Weights of a small transformer language model.
Size: 8 heads of 64, 61.2M parameters.
Training: a variant of Muon for these matrices, 771M tokens, 11764 steps.
Each number is 500 + 25 x the weight over its row's rms, rounded and kept within 0 to 999. Layers, rows and columns count from 0. Numbers have three digits each. The size before them is the row's rms in percent of the matrix's.

# down: layer 7 MLP down (transposed), 2048x512, rms 0.0965, rows 2031-2041, columns 0-127
# up: layer 7 MLP up, 2048x512, rms 0.0619, rows 2032-2041, columns 0-127
down2031 101:479517515465516467475540510520485488533521531491495472474545543454518505485498474476539510511457519514483478520477501507465517485486503511514455459482506482484508519516474475530518526517506489494509496469533528482526471503496469528572514508497489502484490480481495526526495519510497525503496469496517460483543532483495479511517496483512480493501454519471480523526477515492500450459464
up2032 104:514533554524497435511495495504519489486464483529503507500505496476511482493480487508506518486519485434532515536484445513454489522457495513522497431485485489507501517481501484505508493491482500459514487496474492473493526519476496506517513494503518495508490470498501503459487518468521527509515473500520503448502540508512472508473484511475471525483512453512532497491511521486489529511493
down2032 104:508496487550505563500494511527540522478473466507487507466550516507499434502496477540502506498480491513530499493531473534513491455515500508488484519488562473534501499498484514494516497546516532516513458483522489477451488523475497485521499489486484484485489515514482524495520477479518485512543497490504506464523510509491518517514473463471526515532527514514446471484478543536509493480499
up2033 098:509457479506538500459510524473486487497491511452506511502457534530464493497517521494530487518502494523490515497475537488505526508489469494475482498507488467484484482458480485490464536489510459508517474518510484501551510505478515494521507513537526472481490504481548465523479491487500497461486503439523463458447482512484471508489510491499499511562512530500499485526492494510457547480516
down2033 101:488546481439483511468517516448515493458475477503492492491471487505492526532483462513500489498542513508503464489487517544528479529515497502488467538477533488520511466521500474455486491502502470495516482498485505500551499505454495511505523485511485506465482552499552522487505498508493520512545495491485479521498545513513501452492517551490584500495503484497487532485509513511466515490508
up2034 129:557497478533462551497481508551548478500485552495517466498467514519535510464499534511463493483464495520546506456507482509500516509455507519514493480503501493508476478470488459482481491507487512506505457476504533493536500495505530524523491521516498481516532473490488457478489543485530478435487540490523519437478481465511502477495540493490467538492475492459485476510499515471495503496514
down2034 139:534483478505512499482525495495531498528535502457459439497492538491488465490460485454499505482457463497536489450450523512529507489494526509486567500522504473488541506491519499512493493473501490519501502525522488499504463500488521483480503508501458538472548489468527482504499476481464498422498483486452507491492479475506491529527485518477535502489508490511504504482516526510482516463511
up2035 091:481511514550534497478497500551484508528498493528445531446499516467470508521504497507488526495476511491550499539522493497466549488486472480503486494499487538456512497463473508543487471520519502502499496512540532496476508530482474516471486465516507490510518468557431521485461531523517462506454489488465463491488506477561507537520433491493477521491469521501532472460498517534499484488500
down2035 086:539529488457524497463521534551491492511480498497474523507516492435514500484492490488536476511489509512458520465454517483479510513541466507535496476514532471508487486518526489468531493515511456500499517479497515524497503526469492494534506472524477482501456502474535551496505494526500514477538480514491543473515483482465523451504509514469499476504504497504529513541447464479513480504447
up2036 093:517470510467490552500495475509497470530516468498483526500576477465481528497505451503526515497507483512483460468511463444518473462525505541487511470541509505509497486507504511457528495470512507502522467534534487508490506478512505526505464508510477483460450525502560528509517491487527519516502499497471502496525535498515516509487516516484497472451524520497483523516529516533508499495489
down2036 094:539513501505484510481525488521528495487497523505571493510564521475496480523539510490485540535501490482492517568504502475478492499513484473530476519473511491472512488472516494534489416480532531491474480516548536521507475515480480500483477512493517511476516459484513462475499482475505517530527453504495493525493509528525489507501489481500514494509544464509518495486491478503543469511487
up2037 099:492540513479516524510502543501477519515497526539537530538486503522481537482511504522500503483536473473468500501522555518519431506517459517551489460492516507467448448540487496492508464542548508489490491499481497510460516487521488493491501498520513548486470524503536565450487514512529513507452509515518437514483514496476494512475488499486495498520491478498502547500490467509514485495487
down2037 096:501520494477520483463493470546501460497500506495518475490494504511504511496529516542477496505499542479480524488465504479539506483489533482507502486477483463516468495493488604491481507484469488494474503523489486550484455471456520458460492516498515541467466477497468515468517521496487474494502495499528470520492492474486517519525489480541503496487522476501467443490512558461498458500492
up2038 097:516526534535473503452495477491503523463482502497483503511497485520497478518559490498498532506500492517509485500481482519480484466431492472477483487453512525543461501488449515487477516514528492517496507478528463501528466529471499538514524512501511523492535534490516502485505509467517473518447470512529479543468503520526496490500522560557497493457513495489471517491516520479475505486533
down2038 092:471452527459480468507480490515531527550501493514498484496525491448513540527496543482513471540456483497472480499451485470463547464516500541474511493541469526528498521469491526495507499523500538483463504505566498504527492452500495493513538499492529548467489474462488530474508527519491498525530557514507483495476473488503477511475490531505493473476519493482503479470496514494516520459450
up2039 103:504510493492462501470548497474478516506455502510495515493518446498506495520471512532497457495509510504524508474507514513504523494484502467460475507468509511506507520459484502483538489462489475483505522511496553465506488482479495492509497482498515529473526505506443509516519484481519495467497509478537501549505499468444538510492463524469542500521499496510495509530500465515492513469492
down2039 097:514473478515504504518501504473473467474523531507460497505539471512473483506514534500469522480491504483504543552506470480474509549507495520541482477472463495483520510564518472538522506518477559473504532495522490477556458510456500487452465474484517491511469510514522454533487479468450518489496479488486499522483480469528528511519489486498484514504473480487493512550513513515487478430496
up2040 095:466484517525455488441508472464499497505518470533466501508521516481499515517478492449533485508486489467541486538486567505479516515501505496515466477528532512482540499514484551513522494556498499508490526496456490496475463469453507515512465546488464497526517506501460465476569505507455554490477478502516492483441524551487515478498539465498535492531492521515488458480486558504489496518494
down2040 088:487473493506498513516482506518509538510519485467506491486489504489483456479450473472521501499498532475456504519490502501528505491555510456423476447498545532492509441464444473463510514458469505530484525518471519483502457478457546460551538508480457473546482527475480488482544470516521514504528466481518510515494493510519494511528474517428467514490483458532472479442526480463454458511528
up2041 091:516519497493578548482545495484542485505519538485497472518463476520470469502506531554494507515487533493530530495496508497490491458482540499470500516492475551470523518515492489485509465556537492511530506491476499511524504494493512498481522477466575529515506517511522520504503508476462541475523471512519475481513508526492497541499495478507480526500496510515534513512452524493464507491487
down2041 089:534542519484475473529508507507480485502488452473484474483511525482465463496515533494550510491510453523484494524518489493516486507488524501521476518524499486486532471506506513502481476508496460522553489481518480532521531511518514502497520536493487521517531556543501496502477547445538489471515502547469557488435476534483479489515475488470515555545547467518448511487430514533479514498497